Part of a small language model's weights: untied embeddings.
Each number is 128 + 24 x the weight over its row's rms, rounded and kept within 0 to 255. Layers, rows and columns count from 0. Numbers have three digits each. The size before them is the row's rms in percent of the matrix's.

# v: layer 6 attention value, 128x128, rms 0.102, rows 79-127, columns 0-63
# o: layer 6 attention output (transposed), 128x128, rms 0.269, rows 79-127, columns 0-63
# up: layer 6 MLP up, 512x128, rms 0.16, rows 0-50, columns 0-63
# down: layer 6 MLP down (transposed), 512x128, rms 0.0389, rows 0-50, columns 0-63
v79 101:117109154137095100128139118148128123144091124150137109146140120154067107184146136134168101111143086092132141118135118119121167073108168144095153112098126166127155120132128126149149134106086087
o79 093:144137133133122114117110148088120142129142153128115145129105090129150099089090085174089107123130151194119170110087154166127086154121156145158146117149116129126102113133097153097094121156137150
v80 100:124097156117101135127118109133117115126108135116094112115099144139093088163149095093142196088090098120145126161112153128144140140138124092112144113136096165157149113113153143119149147144158139
o80 090:123135110124175075133151179125133140132125139154187157149163070124112108101104151178137119145161123125121140112135130123083104120155161159136121135146164162122071114136091119129074107097108106
v81 093:132127111123146127092144153151122120118099112124135154102137156125105134119099162139140167164122112124168115121123094159132206152105124102087144125115128088151118136083170108110098105144117161
o81 096:123113093161116116156116094121105167130159168174167104154114110133095142129154122074127154106144154148112091142124160130151095094137114140173108129147117151095144126145081148142136093093143145
v82 090:106158166152104104184125102115126159108122158144168106122118129120129100133145120124134107192157116128139150110129095119180155108134139130136081118119145133110129118172122093183149168122117103
o82 091:130171132090118127074116157173128082159142113089092178116139147164149155112098110117096137089117137143119146153107136143113134150104100136124122093118094122144119112129159123111091116133134141
v83 099:156137138151129130093099105127118132125106097099179149146187136143076161115132139092135086150140171128147108163150143149124116123119162109131121114112153137114090128155117098122070114148103127
o83 098:123139091145106183134125138087134149162137142156116096136072136139150108127143088177092150130102085122150130119122117111147111157165119144116158103116105108148148122142133167160160137136162126
v84 097:117154125145118126115141135146105142119125148158111110146105098100151132126157127144093177117106106103128115153105141092153180137133149137152102090124134115134139127106119120111101137102155147
o84 095:091112133104117118125160145150130154125134131127151136098132148128082134159082142144133121153123172121115127091148096127127108136146127114125129151094145123134152066153144124132139128147116088
v85 089:141124206135101121107131111147119128131124150143162099165149121165128122132116111088119138118137121119101113128155145096143134144157149084141164132079159108128157147156106160130129116115130106
o85 078:130145075152114138135148137086108145091130137145120163103094173107107109141106104162116121135115163156120126149130112148133108093117153117106130158141133162175101089117156100115141142116127140
v86 091:166072111143160119155111146110116128119168085148149153171161096128147145110133146166142069109117109125087111138156138147157105145158110086166126114135132116094106154134127141121140108107149116
o86 087:110148162134089162120157136141102150166120147167117085081091144135085099143114121129178148125113161118196125107110100078110154092105136161141113100150103144145118114131160103136136163174117174
v87 101:114146159170161113148132116096133079072110140162130143108123139105125116165105129134168150135083127083117096120114102149108143142169131120094179140145087148112119141153146115149133159080124114
o87 101:113096110095119157125126148144098149153131138149160113162148115149137158116115133142135132094159122158115153128129194128113147096106158127094072125124126155128116141113057115123118136162119160
v88 107:121123122105162148146130105086162127094139158135116115110104114100144132138088128163111081092130166128105093101164145126081131144128165154135140143135148148180135151135099104164124100127125130
o88 103:164130159126100128110149155143100106140115116134127131114115182134115136082115100096168132191129129119153153128094130112164132092145090118104125139105137094117133107098176121114167162137147138
v89 095:176135136188098129145142117087152121121145118108117128134117114068124130156096161138157093098076163124143155148093126114108110115134094137111136119116171146079093141070107116122127121127128137
o89 090:091114126119169123120125149145107144131107152148125090136125162147141130085133133156154135137182084141133105108140121140132128152158141132085091127126079092169148182142144143113122175150150082
v90 099:128142130127156135111107116153132114122133155191134105136140144148117135095148114116060086140101162118127129131141120106126147132128173133139151140137144138150147143164140124136135135123109143
o90 088:136144118130125157141124115117131127105151087081117092129114119191132139125066148098121157101141135109113132130071133149165120106149102117103128110135100131083117148139135126162149116127110137
v91 102:146116170089139092130115116140143129141127182142153129135153087100135126164124099172147103124138166142141117080142095134119128152147123064130134160090138107137097194106146117134129110157144140
o91 093:134151097183117138149159125135111146125123106101142114136068144145128135108126118060121129147138095122116138127141167127138112113125157143099114109116102131164112097149171142140144142110112126
v92 112:194124156089126113110137119103157097133116105119114118136130120096122094147094180157150102133141094154154125134070097103102150120120180132127115158115142119158100139137148113098134138126140117
o92 117:062098115142120114106125130147106144141127112127125126109107146141180127124112070104159145134155136114116095132158172119168097126167090154134167135167114115111169093115119160148131114176102121
v93 098:080094094111154123139131088083152076137160112163151152110141133115123125169136102093130146136173100096139147143058132117132135168158129109143132124122111177107181173121148132121111130125112113
o93 092:162115141121111156171153166150069130111089154117096157140112110114113116126133094169115128148107138153126142151155136131104123103077149137120107150134149125135076074120105087131095149097156107
v94 100:115154088117140125124120170142112114165140145118092127070119116143123123108136061138108140110141114118110144130073163141102125136112123179165113111167103136126155173174100129097120110089116102
o94 089:171123193106085174144129121128136162130108082117142106163141100111127112147110138146161097135076123116134136121141105148156094156146160093126144150061156092148114110102141120127136111139124111
v95 089:097133153119144138145107148120118111124114105149138139073111132165146113107112125081170174126111115144144139116074118114147159173132139113116115140108092109143166105139122122108119148122113108
o95 082:156112122097119112106122123125139153160135124155121106162170109066122131119126138163147083161160146155133133160156140140132100088109109131122078141146105146091155118157148142160117101095157162
v96 086:154108094100147082085115095113133107121128116134104127129188116115120077177169114140149135137111163102111141185116142137134107132118133143141157142080136091139138118128130149125165153144108168
o96 080:110143143165158139106148177138133107095099138060127123154063118113157141118115113133125134107170104146140090082135096117114162138157137132125128078148158167115094087116153119136128116140120113
v97 107:137157144143160130126134139116122103149125156113121171142117116141202097097148088091169148128128138133119112119109094141162162109142105125165127183152106084092150134177120114099115142139117144
o97 105:125120140116101146113137108149117128130126108148134105098130141108056102160104157112140154123127131149172119156135162113133131136090153108113100125119108165153115073121159122144128113090116079
v98 102:119097069084104130131081100118106122142126153158125169125159108170148147113120114160162124124131148128162132114145147131141090124134122101069121157146119114130132162139178114111136146168124073
o98 094:139161151154111117143171164136129174132123122085140103112087099086110101127142100093092122106102092123107160108121154135103154139110152165146111119118124164114133141098107131156140105085168156
v99 087:155120129157136072094122125137121107095152148136111129111142077113143103124113154163161153130106095119144119125112120177116138109128103118161129129136092141108104148157147118130113151050123098
o99 079:100133162125126185116150121150095190145109127154177112112106088135108146154110116138137115134134149121150128108174117109105103104147138105104087159129174094142118108081133110109130116170117159
v100 097:108123076105099088129104127142126143122113154147111148097120173143172139145122116168128156173089107087166129130126137128121088114126077141112128109139143162099153123099112124157134101093152139
o100 087:113134178136136127104179160156150126121139132103148141154146062138081149104142146120112137117148146167131117166122132132103159153095166139149168139109116117102104111108100150099106123111116119
v101 103:125173114147102152168125129081150086124139137111116129102148108096136127117102121133139116134093140141137137151117128128147147120095067128104145118099137096091160123153085134101166130085094141
o101 097:120131114127125112114129128160144142133133152097147147164097184107154165113124148119145161110178093159119108157127117133149139142120144108137132130145098107145098127103146116127112111141142125
v102 105:065166178113093142094113142144140146136128134155142140146149130131174114134131107067117107125132100140147106086121085130102111095130123127104119157121104099149120124125133119134134105151155153
o102 106:192117084154148119104160096081130119129116106102111149131126139102108184143141135131111120144123182152118141196146181102167104153104137105134140080137117132102141097151128129135114136105086122
v103 106:125100092114077157125128115131131122143125136106107146133127144137146146152154108116128190104152125118112138148135122093125136114115186118144149134166091096123097111131122145131137146115116158
o103 109:105138188121114099148124149148167099123097137122132108116106121119116110078088134117120090129114107120153126078123145130124146138116122159117129138124148165137163134112099159134129129116106066
v104 092:109164143127147130132128095126099116132145126149096104158152120150128088152106095137088117143119125114122145184149141152140092159147158166095161136154099138135134135143170096166141117157138130
o104 092:151136102153136142080104170154128123122092139084131126132111130138111151123113137112154202087137127123138114106091139124146154118179130118109133074105173120144113115106119110123106155098132126
v105 088:142162173108127113122183105120135135103124176127131137114070100107109081158098147056142168186144120128112150110094116134127110156125164137153118086119156135081102132140141090092123144154160076
o105 083:120148106118114128143108123139125139118091076080127156144122138152166140148128128161103106122103147157131135135147115123114117078130085129088088146090120097186145136136142154147129143133135160
v106 098:077144075101163103120165122155110124140155123118115140094113128094169120153146126128080160160124132150124156134115101106117112159156117137103131129147103137108128132100165122172115107115161133
o106 089:166085187112136135158114141118113138108122121110123126162144106130083140128163169126158107130094149157154120130164125143150182102101104146091112102110132096115153114149105119079121143118122137
v107 099:075120138106140130184139136144102106165137137150122123128141104152109147166107075132121130162122123088092112091083099102142108181157132162118148086100090125130163156148093153104131124136132105
o107 095:150149133117073130120137137150142124123116126066114111115126104100172124102133125164146174106096123133141137117121144142138166083108159087140135147097168128113105104155128121160108129124107122
v108 109:113124121129132110138049134096124114161105129121116113079129123132133171149090090147168098157103176147112111143153156131122150123115115156140112156139098147120124126140043098130133087181149109
o108 107:155140148114138149093148115154176151113148150100096112148123125120155116067156138095134180153135113105141103136127104127127120160138153107128178118116157116132132100140178150127124151112151139
v109 105:123138119041123132113096110143132144150111189127134100134116154173129122156143141110154164156106118132152138150141121095134146081106130161102121127122059122179117098102180122138160145177171106
o109 092:137129158168139077117138111099145121077104101119124189087152105104135138098118156094150119089137132117101143119123148149131136189112119142144105096161177143112112099122087139136115119085120124
v110 111:122126112137114130103112142138117173125095130153129147084108096124125119125148106103105105085113139155103107098149165117109117165102147127129089118172157147170189134111093108138126122119154136
o110 105:134144134096132119135173136154110138129147101105135140156126101150111130145128145151106159175105097119151137166105106128141135107136108140129151127093125151098113105132171110140137086138138128
v111 085:128140177105135176157107121087141136109114163160105158146109110146152167118114100091151111104098148146143110161118145116150111150127148078157106094141188088112144128123111124094117143165140132
o111 078:130142081162119113124158128140148084097106091113143095134130184102126112176111185101122113132179112102131148115107111131103132109117129159127123162101097169179132148158164139184153145090141112
v112 093:142152103163146097116132164117123086152116138146093153093113093158109165144143136119149119150154108119118102124106125108094130143134143154163134124179106144108143112170101107153132125125117139
o112 083:119098137080108161103124079158153153116142104105133094183116097107147103115109156138134139123113140128137116137109139194132131137111144108084127139084096122144145146130114172118131120160143124
v113 088:131133158138092134100106146136134115103110144157146113091129143114150119149153113085153167156159108133124139096120164110122080152178128099148178156138157102113142113141114134162153129132123165
o113 085:115144137097151116121135128144131105127162122094085136164146122112120125094096116170102113130138137132115108154128088140139146112121137148073151079120106161129102116124114137114120128120134113
v114 118:137137109155150118087131136117097120096109150138146123121150156137144184150116127136127093147111138115061135116185195148113106144137156186107157165118104122108089092125131123107107109164156107
o114 118:101149137079102139134130113104144141144109127125116133101124121140142106087112172128144174100149097143161106133104103087159153101146123064122146087111153134125153133103131129143169162110094180
v115 093:116146095075133154116111130133127153125111123121125160104116118139083121151117069148136158137106152146147153164139150172122121120129138096117122092143105143113137124105142063080100121130166085
o115 085:130146122195114109144145133131152159140106115124162107156096091144117133126163152121100140147135092093151156105146127081111129130162142171138124121104144120165106142145124171155140122095137162
v116 103:151142086136130144099113134135111107085145150143098139159123170134133166137109092128172130143116148078119135132109118108114102124132137154110184149143148087106095138130145143143136138160141140
o116 097:120104128122115119125116130107164106123065122129145076148136106154103097101112149088141136100152107137116120120109157139131130136124130097107099132107077167133161191147108149135121136107101141
v117 089:145143155131163141160125141178149128151074165149167142149147135157119163101125128134133097097145152093130092090129110119095118130127101127104123116137158115132153145121110133102119105130111122
o117 084:123134110138102117141135113096111148113170115104130112113131106101132092134122127137104162175125099144124176146105157149149139148091160113163143146097067152140110125131107161163154137128157101
v118 100:123137102091139099178130121131136138127137159108159140113123182151138119143144113146098154124138156141161139086135162145146124189128108118130115097098155147098191090164125117110122113111089115
o118 102:101166136157118114115133156107165089139105113133098138156137131111122140106127145127115110159131120130137152223137120144117140105136139139122125163100138095132102135108174150111140133118150145
v119 099:130088169090109090158137132159106145122117118132104123101131112113137144127113099168161096109099110154133180114115110138150091141091139142114153127097123136128157167110142136173141136145136121
o119 094:115129128157121128135077156146112125140111140131137143176128091137120110137157117074144128112143103136144109121091111152131143135126144129154126089102120130138135112178158128138122116089113120
v120 104:138146116144128134174133118138093122144117119087128131145148119167097167119151127159088157136155119123147138149126167099118090103155099107130140125141153115181160070164147134085124161151099125
o120 102:109132143114103137090120146106131143134140146168129172071115127058135098129130131168150114146075104084109147119126111139129188163152136106147120139133111137125081157115110098169144121128145111
v121 096:130139125111108138115130141091126146129144113142112139144143134176064111182144098109123137158098129127099129114121160124141143154127168076146121143084141111144169084135151085073145147137159131
o121 087:137162088168140102107141093141158100103089106107143128157095119123150152119128161130130109119177166115140134135146114100090129079125155142106106109141119166117100149167158141187122096139111176
v122 084:099115159162095146170138107127136177130125090133147122145137114151083081128171149123114140146162159115153137116120108098130137133166145055117104146106158125157136110114140130141154151152088143
o122 085:172137099137136091075142150120121109166177144128120140130083164095143158103110062177097080134110146139112149130130142123100139134122116178108087104148090149100107145134133111122098135118160137
v123 074:100187148114120107204139150171133127146106154104106117144117105118141136141142126180089141123126109151119165134125105126129109085104102111104155095135167117099150064113163137105149126092066113
o123 068:126093147161107121112076109121159135122165114102117133153121159097126135129105184100134107132154118135102180111119117133150163153131164139141141143140083096142095175154109150148121113129127130
v124 114:126091143109104127169157109115111134149134100124162129120088141133139102109103132138089139151100150157173172152138112114154108103158163069125144128129130135140113097078130129097168145170131162
o124 106:116151120135174109114117152159155160139177156129109101112123107142104122101143127119139082111120133113115096120134130123132146121159094197124105111175106118114123176174144126146127149108119084
v125 105:138150106165123139144163142108131110138137130113125135145114127133097100151155157118120128122172087121124100098145138143115135158134121128142109108179109136085117118149143119151148126098118143
o125 098:132145105082115128126124132133138131171111106160147124154133124139138127120096130168135127110099128142129138184118157162129094121150117139096135143109125079162127161082108135093108153176099139
v126 095:133116107103139129115119146149094133144172159087117112111108161111108163163136102130124129131110128128142123119052144084132138142142123120112098107133162154149080156099108159093122095168137122
o126 094:145142181124129093146153142132157135115100124127123103137148115158122091098126123135147143089096147121127106130157123134149105135143167129139157124098145146109134111150132111104108110132126116
v127 102:182119155138119146101141159124102152137071105148120132107136109122120125105095111160146101127110137136117153104167126127125175150169149135138105178127115070137095152139137118118097110169183109
o127 093:100119094118095120139116087125114142110150106137163090113130152146146110130159120081144122141143118103129070110099184144118108103108107133140088113115117174173177159146135153126183134116115163
up0 092:156105143141131128138097099131149185139120142145142152135104094145153161147135136125122128099119097134130152102154138094133154130122156126118122126168124108121174141119076102127077067083122160
down0 090:150122115124107148104170171152128137102134115166151122136135148171147137146102152127120119161126094127155119107079133126141113077191127125124102130132127095136100104126129120125115098162147102
up1 124:145116131117146149118106153122103107156108119106127133152174118122091127112126157126140136116113130118151131158086113135145158058120127078125105135058135091138134171144161162095120176111133117
down1 131:113099119141130120095116093106119139160134134104177130106126155097122137142144131118100112130147111164115120099133159174099106170109109151116152121131143166120155176123125116164103109121157145
up2 105:148153108115158147131113129077118119112084140140140132165132096073121106116142131128112111102072104155133130119075101105118123106111145115129148103119136121111112159119125109123114150099102184
down2 127:160113109147121146117141194131130098116076106121126124106118162146137136122126135118122107145142113073097153114129160140133134121142161100102143074146078135129147155124118146140108112121125144
up3 099:152161174120139104159137117129107147158084120142119109129100133149122134133170121112165147139186117113175150118155140110084138124141109137124151161151112105168118139150097121114150139129116104
down3 103:139106126094175114119116143104145134122122095130101135082116171142133100129102111138144159146190128096121120124112133128055141182145131104162161134104152096158107143158137149087161124126121145
up4 124:133120157105121162107067140125098111097141161125102107106128147148174123155133144150121165121142113143139111145109168086128135124167133069157142092121163123131117144110125160120155175135139142
down4 133:136117114083121126157090138100124112130137163087122133121135129127132104141104108127123119134106169087167146138145134126155153172120153127182148104143130112143109139144102124123146154148121119
up5 094:137120125113135154124138148125088187145168105166098126076130130140135119128102116129111113076128145146145125158111101139127137102138091155144139170133182099110115101064131125110083141120119112
down5 098:129132161109110160127126121154111157071110161149155141131142135176153084115171154148116117143094155132117137160149143147117142095104127135176134164161117112139121112117098109123097132100129145
up6 100:165133089126145105106136139135125117150069134100127113136135122098128100140160160114114138112116116109098131169164138143097148133104133131118117163175137152112092136144126094132135141154184124
down6 100:102162154118096131099146131115169110146125133124121127161129120136118082123153177095155158122137116092158156120130074167116114095135139128082123095107111112139109099127141160158125143091137110
up7 121:092097098120163181131085100104139123099143167132117113093095112183131134155113137088115120155137115103115091083098157093120100153134138150164105145108128104154142160124129117158154138139135120
down7 124:136131139134082115165129098150100158142150113154126152147142130108116145106167165159120111128132106101136130167173118168147141121087112081113180086128144148121129107104145157114127153126122092
up8 104:179128123100101150147150157097112109129102171145165164146096113126174149112152158126139118115124139113125199132124148126135158166131126127129134097168140105144110143094109123148154165115119157
down8 097:110142148182126126133097139096134144110134087134054096161136191115100139128080106164106157153130129142124106153119092137135118104138109119123138163131107143112145114118120131106090127099155130
up9 106:143113119176166129111136142082132135136137133169139114156152136137116125119162135054180141154122152120142125137156154132141105149133131128154186115134136147152107147141132140088171166137119076
down9 127:129088074133139147132075115081120147106089147109148080124125117131082141140118120130159169144142118171133088121124176140089102115166114166141179129144143169129148161085101123139138103122152175
up10 104:145145187140133147148144155137143127108095091128157145178104150105134114115135160125143105109108100146154086118110055121168116133127140142142101117121136122138118119153124123147116159174113128
down10 099:130171097123144117155144128148171164104131176123091079112165107161120146152139106140114117143137117111122114156116140117146130129127101126101183115097127131087135124122154141141135076047184185
up11 112:146125107132150138154112170157117087104090151119101133110113112155134143114138097111103078091102187095094089120189138127123078133130093107134131123120126118120168091138092165110098119095087131
down11 110:086110152128112121089146102094137149124136118166152156115080134134095114126123124109126128132114089122148153113122149149088123141121144146128111174103120138168097143122124081129130156154115085
up12 086:144085130126181108126119130113093079119127084163128114124157128095101127100149157144073146111136112077136141146102133086146174165120110102126124103127145144079163139123142100061126127122130135
down12 082:100146116117144122147123092152142113112147126119143087107161115118106129085146154096113137153140122112150143118141166127151180141109120155142134117114120152152094169123157144092169144163130130
up13 102:089139138099109114144133166126168120126107135107101137138096136182123133157118123126094135135144126091159140068113146126099125146162142126106155154118148179130112106103144131159132108123154115
down13 105:128098148141134142126143132126080119112139143138130150089118123113144112079124131149148125150150138151108131143155105122115102110114127099113150125152143104112128116129130140102094183127152101
up14 102:118105140142159099112147185125130099117053099112150118140188111140086095089133136131099137113141128114121121138108123127103157109107125084099088121128139119121107145114138111069115145114096144
down14 092:118190146154149126117130125128142102101134150108134094135107100171119121089052154158111158168164127105157104140163154119103120073141147167154129082124164138135111113112133118117125113153137122
up15 117:065130141161103130110114121094142126135132128117131129124086135163152143120068126124137177115164111110203135116096151129113129103163106132138142120084161122130117122137088161165143141136076112
down15 122:132146136115107122172136115153109116134160111121148135115101122158106131140148143138096153118115138066147152117110137114146076149104118119112197121154107143129101083150121108128112116109140118
up16 097:132125130112112118140097101144123179104091117111125122091126111152167083102121118110097129111100110133108138093071118179104138103098177116167128121163123136119133156127113132106119133143104138
down16 096:123093148144096125133157153105151091164100103141132138092145152119111148098108143144147129144097130170107117133128155164104157125113101134124061142131120136118135109148142147105149165113175127
up17 103:155118092123151168092112091105134184127139158138124118144135169156144133081122104134138144134154132126161123110171119113176123124127175106131152106144105125168133151118140121138159139140136119
down17 106:089132129145124128126105135106126126095088112125135117129114123119122129125122109084151101139097150155107143159123092129120155155213114121125160164151176161121099121155113150151114162104136184
up18 096:135114123093176124119120114116114137146149155155081124108197133120128088123163090154136141153114079173153088176126129123128115158101117108125095152151125151142153162101129124128125153162152149
down18 099:139162113065119113157139150108141119138073134136105138121114109195129129138146130110118093166089125080118168146161127129123145131141107128124112126089123147147123112164100139094139127101152094
up19 090:105140153148160105110116092096132148083107103142103106104128135123138116129120111123140141166102148089103128142138151175127103147116126081092144140159151107149147141077067146142122109122114158
down19 088:112124166119106131133112083114145171093091091102152114132142139165143142114131146103142144128090130104112124128135155113143082137131161099088120132143130123118103147093072140149126107148164162
up20 091:161144114094101141144170124127117172125136126133119154106085154125115145115130143135119115104177130137147109137155077115107174130141151177147129111145157128113111088161150114155123133117136130
down20 085:126142171135158158140128109123137104089129132103054145148126142129089113114113135111123104105174080132125127105135092152092149151131140097136116103103124105145143158104111118138157138123133146
up21 106:123131135097103083111132159117098118122107115098116158093168155091163141129133105115088164121138106125098101150156152151098138121137087119118151117137096162066094077134105131136104108145152125
down21 099:104099115145137144134123144111124133140099128122116122105082133113150094135126128147135078171107122122098128143108164105161114114144188125127122117115148096113127152144166122155141130131066135
up22 109:118114169119131117139132103134119148130125139134142176109091109144119112112137099122108100168107151137117120118155153141104113115157129140106152168137127123105129096152158176157149121141134112
down22 121:096118122180114144127140157167122169137159120148105093158137170136144120131117114128125162095150121093138121130141123140109126125117125165146099131118141096163131125125179122141128134132078090
up23 105:120113141147179134114115120111179109122107160193099136153170086147099119186155139137133110115114141130146104133110167072125103135129146156160148126140156133119153160143120120126119149110118129
down23 111:139137163120099145173141117082094135131118139070141143104126178080140132100177104137155094140104124121153111130129105157167161112131141104128147100150150147157148136114117107120098147099112132
up24 094:171154124139103110153145078093105170128130095107149095121124139125152091079144083154118078130119111121128107102130113154146121117081143151115110115116135115138149129058126136113130153159147172
down24 093:120149085156116134121094161126148138098109139147120120094117145126109169131110118169144113146079140136115131112103119149146141116102097148133141128133147090136124121133108092105143150154110134
up25 122:121110120159150115087113061125139136131105158163145119151131147149143112138142086118140149164124114149160086089134158109167145108147123108143144139134128144159153148106157133121156172139142083
down25 123:125119144129106158143126146098097157134111107125149082112153142114168097103145124170148140128077143147152105155132128109124127118168134165107166161095113142102116108109050103140139186120110151
up26 097:176116116135126135153139128107117131131138147126094143088155106108111126099142144125137140117124162068133146137122129108115103145130107137120135110167173118093162131130070070118072120077118173
down26 095:150172145162162145148153135180148104110114124075104119102148133163127133112119117138100119193108098122132134086109100140111126111164150121139121167130128092104105122079171119129137119097188122
up27 098:151056110118122110175169080094138092127127144128123101111134101126072167105105171131131120116116080126126087128118120148114113114100134143128147102122139146098147098116134119145148104146107123
down27 097:139133156145110124102097093113144169139114082122074107146113111143146088132113155126139155110118177134125121109144135102092149087127122085169170198117123117157133119111133136138166114143166088
up28 085:136144163112135113146150093151091121126146114171127139095105142132172117103137071135119124117134143092112179112124139111192154101154144089107135129137111107116115174095123134126106149160148116
down28 093:125089113120118159140140163111199139082100157093122140151108136152111146123109172124128122142133087154112081138111121124108126117143113144134128115137128150163135091114149141120139095109129166
up29 103:132132133093133149103070112115072138101127092155096178111118135116139109108157105090131118094112108161152109109140110095125170113139154118093106136159123128116116139127091110118130157095115178
down29 104:134106116141136114120145123108143103117129136110122104112122130101101146137120112136142159138151147124115101123099124113105079105143107097088133104103094115147171107166134154140101111161187101
up30 119:084119099130112098122128134116123193092130112089139152137127093134128095125128126106111153120110109158123139105167115140129126124152133145162111126121130145130133074137114122166130121087068163
down30 118:109117118158126130117148123120166165144159076136114099111133128148122204119138174128156128125144141077136133131092108171156114130128154102147094093076115140136160119120134138101147154092131095
up31 097:091117103119116111147107093115087126113106106095116095111076120121132095141151135146117180124157108126149150175158148118146131119101122135132121132128127158139143121125113137137158106155142158
down31 103:125138123071076123127114082156091118120109160134084171085121096146132138147127153136154079158090163106108107122083108150066150109115106118105126144120127128136152145145124130166137111110162135
up32 072:085107094155125135138103146116117161134107130127122077120091078122094103127058101123112143144110068086110146117151130111139116160135123118162090098119114130156073084134128104104133151116114133
down32 078:116139120141100138100140110208162090108155126111121184115196137082096152142175141093111112140153165146158125138116126123119118095142123111106120137114149136121146115146140120104071143135154117
up33 088:122130112172129114111102150128118169125129115130110121109132088121111138134123119142119129042122137140095132119172081155127126141117123130115064105135135117147146104155153098135116109082119125
down33 102:172100110132144140143121133126132165128111110132157102163161154126150108162150117125111103182103106102120111113115161096102115143134135108141133122147108121079111131119099140118180128134186140
up34 077:143147128112106194137127107099175144141108105137093115114059094147154085103121137140118131103109141106175126097128149109157125110085123101112118102097092113115129136109098126150111137137106172
down34 075:140121110132132105141128159120127088130158126112115125157133082110110169115077104111159098133091153171080144137051125124133162104128161138157123136170153143133168152125142100114138140118144142
up35 099:135156174141151103181099125146109096140133120118143147097120109103085116087102135137106077114164137126119176129134115176123137168095129142112178122176086131093101123126084160141077114128145160
down35 104:141078094139118117077171140113159154106124155112127132161135117159149139127190136096105191145116082133124104103138154120119113110146126121134071139119167150146138127136148118131150151096128118
up36 080:102113156123138107134152165148098120155095139107160131096147130144109126144186128137112164098150074173121120121173154135062116126122107132128152150166138122081143125143111127120118096153131131
down36 098:147138075139113165129111140118171131133115121120148189125124146138147136140079175124113142127103123121114128145104097126094142136077087099111095121120094143102104165125185114126111134083094176
up37 095:101115169124149113120128179126128148151107123139142176124086141117151131082116085126130102073117151142142162091156136114109092141110164113116158166119137095132140143137125158147123131096137125
down37 114:158136112172098115112130094118103184134162118148125097099103132120109123155121099125158119134113112143117061117130149132099150141120136177150173149100136134130155075137162153128157110112103120
up38 086:165110130126139090147143119105173127180097139131101107117100108132133100092103096114091114086103056113125145094103105159122144146092144161115118126124117158143165133107126107137115113099131167
down38 081:156090119099142157151099115100140135126141128108115139132138170066092138161142107157137152166112124129133140120158103151160110140102092164122148148143150094122157127119173098140119143148105140
up39 079:092112103126151171142126113120120184108113146151109131137107095097130101114097100165143151100112114118132138132174114123152152112145096113113133141138152104159085153124092108165100124131103145
down39 082:157128122095140093116164122147136127119133128132152123119108118117176137111138125127109153120148083105097121123096108164140115189104148126114142109154091142124140135117122138107122122150079164
up40 106:157134097125128122161131130151116132138106099185138136153141163134100157086141130148116105153139148160117109157102104145136094119130140162120159106147138154101140146136190140139114139125163132
down40 091:147127162106139138113138141110149139113161119082089127098127109132172119183157124107158176126140095115145170117144163117157159129120130096169140153114120099159137106115103108155143113116116121
up41 086:141145096130144144141086126121094158155156167090121132111129072148167112120175097126114147091135148118160134145132183097154107086094107130134130110140137131111174159137081136150150151130117182
down41 093:146114117131127130162134135147131114112095134119120139110114141136130088120121141107153093118119149123144111119109117109066109093107129114120131136087140132147175104141156123152129123087162153
up42 095:147163167138156109137151136123151160118118129118147138118132161101119113119142104122109123101114089094136160034124094096138150117125138138133134114137120120152081133156110128133131126105108150
down42 092:118122125102140135110142132096128093112109165155148103152150102114098092107138158118108128151124070132137183122135132163148129174130131104119112129175137135125141111139122148152116105144112128
up43 084:111124109134155154089125191092107085115119095153117130124090119119135113107119121125149112133112120133143065112096081124130126123112093096119124115164114125119088104089141118083102111114134107
down43 086:153104156113116125123156107149135077089134122106130112132123133133123123150160104123170094120137123168115111143124178156122150129149146144124152117120124176114103115121111134163170099119070120
up44 079:117107099173179133156150139095145118097125130147159169108164103116157072108141130112148085133131131124113121107132104139133146143118096160128139128136098123108130136122096105122142102099104145
down44 078:166101139080103104098150136138092115121130140094123121131115143180105127108107154155118143125132124134138124130124138100094139154129114100136082108114143139103119076110135100098177158146133136
up45 100:147145128140171157105128118096183134147085108141140158113159125089131141125149121121135135124074089121154170140114146084141110144137102150092123111146111119152097155087104150125128147113126169
down45 095:122137109137141085111141135112133122091120144159144075156156138103093135143143152110090145118134169178107135097084136156139134132117137120090163113102102167126157116155131130138111145133132140
up46 093:078094129140141172156139132076084165127136171138120134147082120074110146157162120131092099117156148135139153105120117090112126104133142127151112123065130136118130116139113127140145111100141158
down46 084:071147135126120128142095129161101138155118131060102118124099113124142169103101179108088086130153128129129136149092112090096092076147132090109073122139096147136097131120158108176174129120167138
up47 076:142098119144145105105143116089104119116139132139135129096089129128112102094178148101123112138124163137135090137133123125047100161099102142156108147122116126117160099116118131123152128119132094
down47 085:140156121121111138137123204094129175128110137114130147156124134171153105140101147128109126086120084092106167131087138120167114097100131151086124089124116133112129144127116146152107105087129161
up48 100:082109128127119142125095180136123113129112161133135098114140110131139097125104105089159090155182106120148107103118158123131125125167133101111090124166110104132118153155130107142123123108082097
down48 106:138145099160134102119091112179102145141121135106130140131133142143115098139106164166105141098115131105121075132133139120132104124122126148143130156117178145133139143087099132169173121142120124
up49 099:128134119127137137116124123103153147127129153135138165118110102114160118141115154124117098123151138087135161115146137165122100157085152138148111086083110094168135122115118150121115142144127092
down49 121:154164138111116122135112176150120154118111110111138101130116135138093127128123102117140153141096157155146084133114104069127132082141106144110116156171149142114127117118149127134119143104146153
up50 116:104131125124100135137123180124157138119128143095105152151084161137134084113106126115129101128118117138125144088113079104147167110096131145141102092090144106131108136153086107177163152117107112
down50 115:117126130157115160107105103117105124161142150143162147094111138141117202127166125185141121140123124133127123155148129162114079159127134124096090130149164174145101126113133140096080099117150089